Weights of a small transformer language model: ALiBi.
Each number is 128 + 32 x the weight over its row's rms, rounded and kept within 0 to 255. Layers, rows and columns count from 0. Numbers have three digits each. The size before them is the row's rms in percent of the matrix's.

# up: layer 6 MLP up, 2048x512, rms 0.0501, rows 1578-1624, columns 0-63
# down: layer 6 MLP down (transposed), 2048x512, rms 0.0453, rows 1578-1623, columns 0-63
up1578 087:113114150174153069097096129102181160192135117204204128169124155173187142151122128101143140161116109086134048094148079071119102160081116146152098126132158100107131117154128216077118101148163105
down1578 089:112113144156142163184147167145125121102144160140111194131110177109097136087132145052152107134133170179108145061107212102082095122175122148111160167067115125152139112138155125153149125146113162
up1579 082:116167121061131144142086163100143100099133096103157054194125083161098135095134149106157069115184160140156144086102165104035108117117155136104124076157140136122106151123116116178145117143178082
down1579 093:129168139168111146077155110184110135154113137164118198103124193102113088171114123182105137107107155109090098129138113131229144157125071133133134139071159102152108087186149073142093124155107120
up1580 103:142121184159127189159169147156128126066101154132075150194117180151118157117184103105104150168170133159155139127093098158144033121103136163131094160062110125119118072135136141090162121073139118
down1580 103:089132138139140116134087137145115114105080136175145101159178189100124102125135174122128084134137200106146134123103172085153150103113152122105115153149082139151100127161089090118132161140082120
up1581 105:125198070130108082091096141208122106099133107146150130115102156104148144120166123166108155100055136093118120128094084138157121073086102161093093170099109138083107148123152147149140144121169090
down1581 096:105136135047147121092081112104146148098189130123072126149121166136136130074133166103138090095108141136184114134123128179124114151132217161139130156117168116128127138132158171170104120054117150
up1582 090:173037083121222105120142121174129177176071150093190111121100171173085164118136172106125162142165148100159127112112098131108143134112115142102123098109136111085090111147148097145198125024156092
down1582 092:135138105142090169164172159130106103188140140079123129109170136098164128128129138127219122114100158114113153121159145104166096127128116127131158174105087166123076116085156114147148121155106128
up1583 083:144181111107131135195150111128144155108133112166120098153146107079138112161115129133152092110116057085143139147110071107075088124143176167125109127143141136084102111127094111164141135175130196
down1583 090:131102161125155138116088185128159171151139118097135125139121141187127154079125079136139111112144165124125156074169203123183128114175076141130135150082109130111151156115132100109063113134162071
up1584 098:154130122136151129145202135157140147129158165092131138045163123123111128145169121102115037187123102150101106141112112120135061132112099171129167169122134192123101105181133138161094104130125138
down1584 098:083132120219036109169151127124198094142098071101112128088169055062080133115098078111159156152078171134134124117082113099147149078124105161084129136157126128175165092101144071176133102159166151
up1585 095:111114141117119215145164072156151110100080134141206113102169105135113152135134108147125193198121131127131089101109129145138148150152122139038136091118123150149147200139085165134105156074105121
down1585 091:109153114141074103154126117102099170092119135193121145174142071119138137151153099127165095096164094090106084147109123128090139101079202133071107193129137123147131167168096108085118122125035165
up1586 112:131164133122099181147159126115109085170086163142129117104120122097106156151170113120132115114095102087105099139083104166144110155120100180100160153116081128091164088098094113113141150085135117
down1586 110:145150128096142162160139154124110117101102131120181120117129108107129130185083118114076151097155197122172137102095098159145117088158104105106168159196090097169125165188166104196126155080092122
up1587 103:110111152147142138145102150153062168107081137117097124144177158121132195145093096127110140136058065064134144104134097149121133121058141112172131141087139124083108083104157080136122119138109139
down1587 106:095132142185130141088160157127152160132194090149082144099116128116158095157137141134110103096095121069130140168135084125145156100189134192106136124128058125063101145076108162153131174103157112
up1588 107:114145133148110104032144078168127163123137158178145152144144125143103121113108165141177086210200128124073110153135101162153108122067146124167126089157103085086163103095107155105187162109121073
down1588 107:132138175151138065098127135142152157163114113121109124129115132138132141154108119193080100122139107183161191118140186160151199113095120113113137076082098091104165058073090129113134116146112151
up1589 102:143163142123109101105129135139090162103091186105195169134151171100135124150093124126152111160142138158096184143140083148096120101096113112172097138104103124102111117131130140129136151090131116
down1589 103:088137167147146160039060089148154095056164108166199140123120158087125130151137118111111112110116075137106106112090157115192125066151156105142118110070143133127174081151141174089110159142106154
up1590 105:138121186144097139114162138124113184123087124122097081139140147175111158127113147140123086177145113163148112129106063185097091142115137125117118086131203144097148186153103106093063092140230110
down1590 113:140141154097134100164098141165142115106092121169155158101168081156193136125141143097057107126105129136163140159140148153139109153137113103127172108136122148078169135144058161023111122108197139
up1591 107:095111132141113094079159097103131163132140128128168143164121137161067152137137160116086125147130063193095149120089143213098149082081079121093139119076142147120134150190132153116149141103200100
down1591 114:107145149140087107128185203092135183085134127135121181144145145102127140121094112137138129116082128125168109115082112122109077160131117098127093085171111124129151178139158084150085100137095155
up1592 092:123113086135134119107128178152109053131100192076129176145118111186157127093096146194112165085097148193165118141117111212110149118089140113149095095105121120183117132148123127121105164128143094
down1592 092:094147140131224150091135077153129086138096109146111176161098155111128123136139097088138142165186124112092097148138133124131135092091048134082146092133115184070168107138060085159080123162150108
up1593 097:152099126133118154115133079098132107095161180132100126131124080149141148087105092136158130135092062099131095155065125094086094076123087110096115140152102169114123133164095102067113126133161096
down1593 096:080081155130127104173120168147072179135088085162088180127160158114106134188166136138120063104089187129154158088098113145124140123186117147080097107171155122161144102130090144130157103166106115
up1594 101:143134165158141083080123108167100118119083146111127178146163152160156175194109150157152155127123105111147104141095104132139120192093078140117099121142112115066123161082167118089138118090148089
down1594 099:140168091165143091153136137104173045148148132160142159137158111135120175136098135137137113091120122138143169137122127131180120185125099108108131120168083168124168137108137106129119142087141152
up1595 104:090178155113089159113149174126140065168094130171107105102092084124146229183126145159119139103060149094046119120050137165095109088134152107157100105111131146133093065160141130109112106126170136
down1595 104:132113169096092152137048194128019129132122136125076149147105142165120167115102122150081139180093051116108155122125112066104133098114171103141141061119116073100105132125153134061171124065109122
up1596 103:076076148160136117103136142105169089109112154196167105142136157130114097112065176141188147137179119132142135139119064124140087138096145163143089094137166181137155099111105154130111159108137138
down1596 101:140142083143141090124143173133134148120199154102110122150109064098137133096114164067000109151110139098085139139127139147184116094160119150098129136169097199128113127150159142196083129082148107
up1597 085:043134121171121194131083072136118142120104110133098120112171098160126097137166103091157149120101161137140142107143106146151135102110117147138213116161150144138156112093104086143117123188121142
down1597 097:111119085148150124135156126056142129174132099161130140076108176063108127098145059146137128149153144098087099211109192161153107153127080111096131151146089146126095091116149192150106092054169111
up1598 102:128128105114182147137101077127112143203126134143160100158149165156137125139138135108114019090132119149106140161119145138136120098111158138069080158140160151137143093117100129160172097110185137
down1598 097:078080117115132108126104176132138135187150076161123146142087111159170081118145152167137183080136163184111085125160139108174107167096086123139112107141143133106165193146101150197091157190122090
up1599 112:130116140086130143139137116118123106080123143143130079104096083105123170126099140078078086114112094090103126119145134135150094170098097141119099057110138146119168111082160190123159137066125108
down1599 113:101144126104142089136080069114087161046168100119058174113131135152087138172121134085101188134095174213119117081123157083132158174155147132143124152117166164149166099098175203177095147138150139
up1600 111:134119146085152168137102072098094097155127139063103114137146146159124141115106087134086133118099136124097102114117091119099120095158127127183132153162146162129097131110144130130065155107139095
down1600 116:079085101197119144170155177089148147169150198174223116066172101114134112134072120124134168083087117138073125139131157145113083118158152190090128117072057135130123138093077054141151190159136122
up1601 099:109117175101129133134153117110156129138121123168126154158118128145145108072168182110136086147131118094139092151138126109103160072149093096095157062078142156195149131207059102160093077128191098
down1601 097:126145102112165135100066150167128111142113078025127188130130100083093158155098100103125159140162131171162133115106147094159159142111131109068114118141128085198112085119132126093104151124172091
up1602 103:114212100151149091155162162095121118126146154114196166149133153185180120130094134131144113122135104124134126174112007081086155119082086172133089162115147148090092151181161093132174135162109157
down1602 104:122158116127104113090177125098079136142150119124133110144153104119151093085152083151150094120114111120158113126164160104116138076130149174098088143145118157146060176153142116171157169062117122
up1603 088:123066077112149176116069113102103143076148134100175067111171162177105197164133105108156106199152131146167140105133121105073128126140086151109131129112119123151124113182117153108102127098179115
down1603 101:098149105112124124155123134126135106199122092120092180072104124095117168135104118145150110139080173085085142076141156139141083171163152130155127154164097137150148101110079099058179047169106160
up1604 109:118157146103151091168136110141154140125034143122088116089192122142163168160134112089155149183144084105147135098110082154152153127169091117114101113097156104079103172164118102091143139161112137
down1604 105:091104132184114110116142190145129116093113162094082120096162109112124182098162191114156173126104142126140074175122097116150081108164145155141116173147201108108217165161144164193136182167127124
up1605 099:137069095142128151154073113140146144073092208048115116132135088168123170144091132086165134206100060171103121168112130137115147072128073166073172123117156168136086115132066115121072111160156112
down1605 098:081160164146177150144086162162168098127081070162110144116143133062140139191137132153166132083141120126074117122083124144154128151172150121127074119129110110139157120153107096084190095192117106
up1606 108:113135135098159103094132137148101119164132077158127122135152111121147164134182107164141127118086142125111165130116099177113156097124132118170084180162166092098122078160125123147111139152124087
down1606 099:152197159162172137122120129105118095142088117131122124129123059137207171121168125181100072101124119098157147098193161175081130093145157160126158122117109122212131129126098029142210097149140145
up1607 097:108128172136119076118138073192175127176138130157137112117095140175161104061146125144132158137108173164111161178112156086136125133121153102152086184098094156096131094122087078131120108155177157
down1607 093:131144087193080113087174119144085123149119145136146087119166115094070088136102161179168113119076152179145119071121104129112166152066135201119086116101168145134133122147085136109121154155190172
up1608 103:104121124174132122133066143159116161150126088082168139192129141128168169230105103103136105131202146183153123169142055123085203081083104149131078171073161139079129142094151116092106105081152108
down1608 098:118105164153115174131137178170143094147166115092065138081083204074136091126119161119087115116140087130096097146118124118148100109079119171184101147052144088137152143152083117169149137127094119
up1609 085:115133095129140058132204109144151169076138172065045188160089137158231190107066091084108111162063129108146124155129107099139139132119111109148122103145112150153088139157104164123115105159070086
down1609 090:120137099159158110246151083083141154118051130129109105146098127122137134170136102131059160135186116152161127122135164165106148182115121139140140128153123107101066135082172116148145158133159074
up1610 109:076141109166106054044177134126104106107055137148133120141127135162183108142222195161141096125130171172102105198128169123099157113145140134051092137113141073126090113155109143136136083155185149
down1610 110:152120182090113148102176167119058169077129128129115142130167175103137139143154141138104155127169160141033135167112141158182106135096074152108170103131094115088131131167132121111124138123125131
up1611 109:130136129130138147151109100128091132141132106144151134084100101135121151109174166138153105171109043130117138131060127102165158154103112191148101135073142060107133124166142110068143160085171141
down1611 103:071110116121146102164170143160119076197125175080132093132134137165057110149129141060097138154085151091126157136166142146136184175097107111152130044185147052111128099172110091156059173140125084
up1612 101:063111155089145077154183124089128174108166121103148110156135179162078097144124156124130135186142077093113114089140073152099120100069105111122153194102233148141179158120190174165164141096052154
down1612 101:122087134154107089109107047101058121134142167114145187107128109117161107172126129119068159169100104163093119173157153082100165142163086157136134084142108161121096125130096143150094140160127141
up1613 110:091117151118131090128134075117099149148085112097174123112073144116213153187154090117081103120052104099121067159089095144141082091120131115062175127148140128090150133142139162175124081137084098
down1613 109:158155084119076118143140083091101192112147054128144154123202126187159136156102102112146102163098166164085165058162163131151131140123125085142125123120136106118112169115128077160115124174136113
up1614 092:122134092148174127136091118136113121145110134149140083059156164164109172131188066151146088109120085133138141152131128139139147090110132194113192140132119141092200143096074128082077075102185169
down1614 093:118068129162167089122101163122148120099135091052186135151130170154136078163113182153088129150132153134112051208131139094158065104135137124094110112181153114133073151123181155171172182083117109
up1615 112:124139118157160178100088175130127082181068127140157080074156164108131125146183165161119103117135053087131133193119065124148144112074095134159117102056161110109133145207138129125038150111179137
down1615 118:108063173123107091080143095169177106189114133142150142142091094082128054145142107142145131142149083107174123152181143160047113141127170116135193180124132169097108130115094165148066187099096164
up1616 110:161102109119142131144143091102092141166095086132175121116114117181226080169163057170085160148144131089137127147130145132138182140117112109062114112089101125157181167099116095112146152097098102
down1616 108:119102239061130126062103114137146045127156112126098167130140133163100106087072142118076202154124126112184141144123158144163126106116136150123109082125132081099141110158095127201150195075084148
up1617 101:120201102139099138129155093121119143171123149106178125155131081185049116152130236157103073054152124202118200164129134144114171124169124140130036136133098113143137062137123117103126186105115155
down1617 096:104114086099197151162151143147134143143119173133195119081140130136182157129103121105124172132137135117108049165160109115110117113109190158135096110129114128196099137142128123112171136180111114
up1618 093:099136132111122079154118092066165100148132136211125124098123100185160174180182134145207139194175092095121147137104117154124077092118105169114159138094175143108140135097149089130163106166101142
down1618 098:110134090151127107122175174108110139178140138107124194088115156108136120139101100114177120210129143127186147088089213108167135127147105156116146118091115079108146087184121097072150094098055103
up1619 104:078157137131140138121125118143168142146124168135121127153140154172128157135157117100118123152139128127130162130109106097107134116095114182143148169151215164115180059159108139157139106178140141
down1619 108:076102136139094137129170099132096155099202100137154104124117186143137108121148114174159106109091160093117135139146135063146140071115093161108124144108164113143147098190104160128085161161146145
up1620 094:112092127147107110106146145155146163234122151136167111119143103175116131102152162164098100162138140192139146128114092109183098093142070131081064124075105125136134072088152127136184090147145142
down1620 094:094146078142102123132131101134127160073139093133096132154149120090138045162129097138172129085191150142168155060131122155138120147158141163113186148137076191115137190154147154100139082150117135
up1621 094:108204133059148116153136138077129150073108169147180120098160097154136116130091171074109113148144130165107166178111120104125085104148118097107131160130100102165105123092087077089182070087104170
down1621 100:161101105129131175123140164126119177178164111167113118123161128097099152136188115180146142157113171127131077021092138144097131130155120095113099081040176189117165145131154193153018195109146112
up1622 097:144115113153171103126093139096141145105151103143156063146091100141064163160158146103114152119115089133112098151129074106114142134103123160162117128168106089132116089142143159113164097170152074
down1622 089:096107130102083180129136150121066121122083090139132100098145139114109119058160147101141148190127114143105175133172149122146089092105177201156117119104094067127183093103119100125139183110143151
up1623 105:114119130154147145088148059094157126141081128185171144097125093149141072193125178094063107175076108120078166196081014110126149106103138144157130119141156193121130126119121133158174184166123133
down1623 108:123140110140188170170108102153175150125093130177133061164191136144107152211142163173123089126094195183090102102116105112098100182125099155141151154145122088129160111129204102107090147142089137
up1624 094:105135138118127098109168116107144080144148102131136185149112107195107121120121151152099133136115109160180102107080156169102167126109112114128125072138077107113126110103083128129084113101130102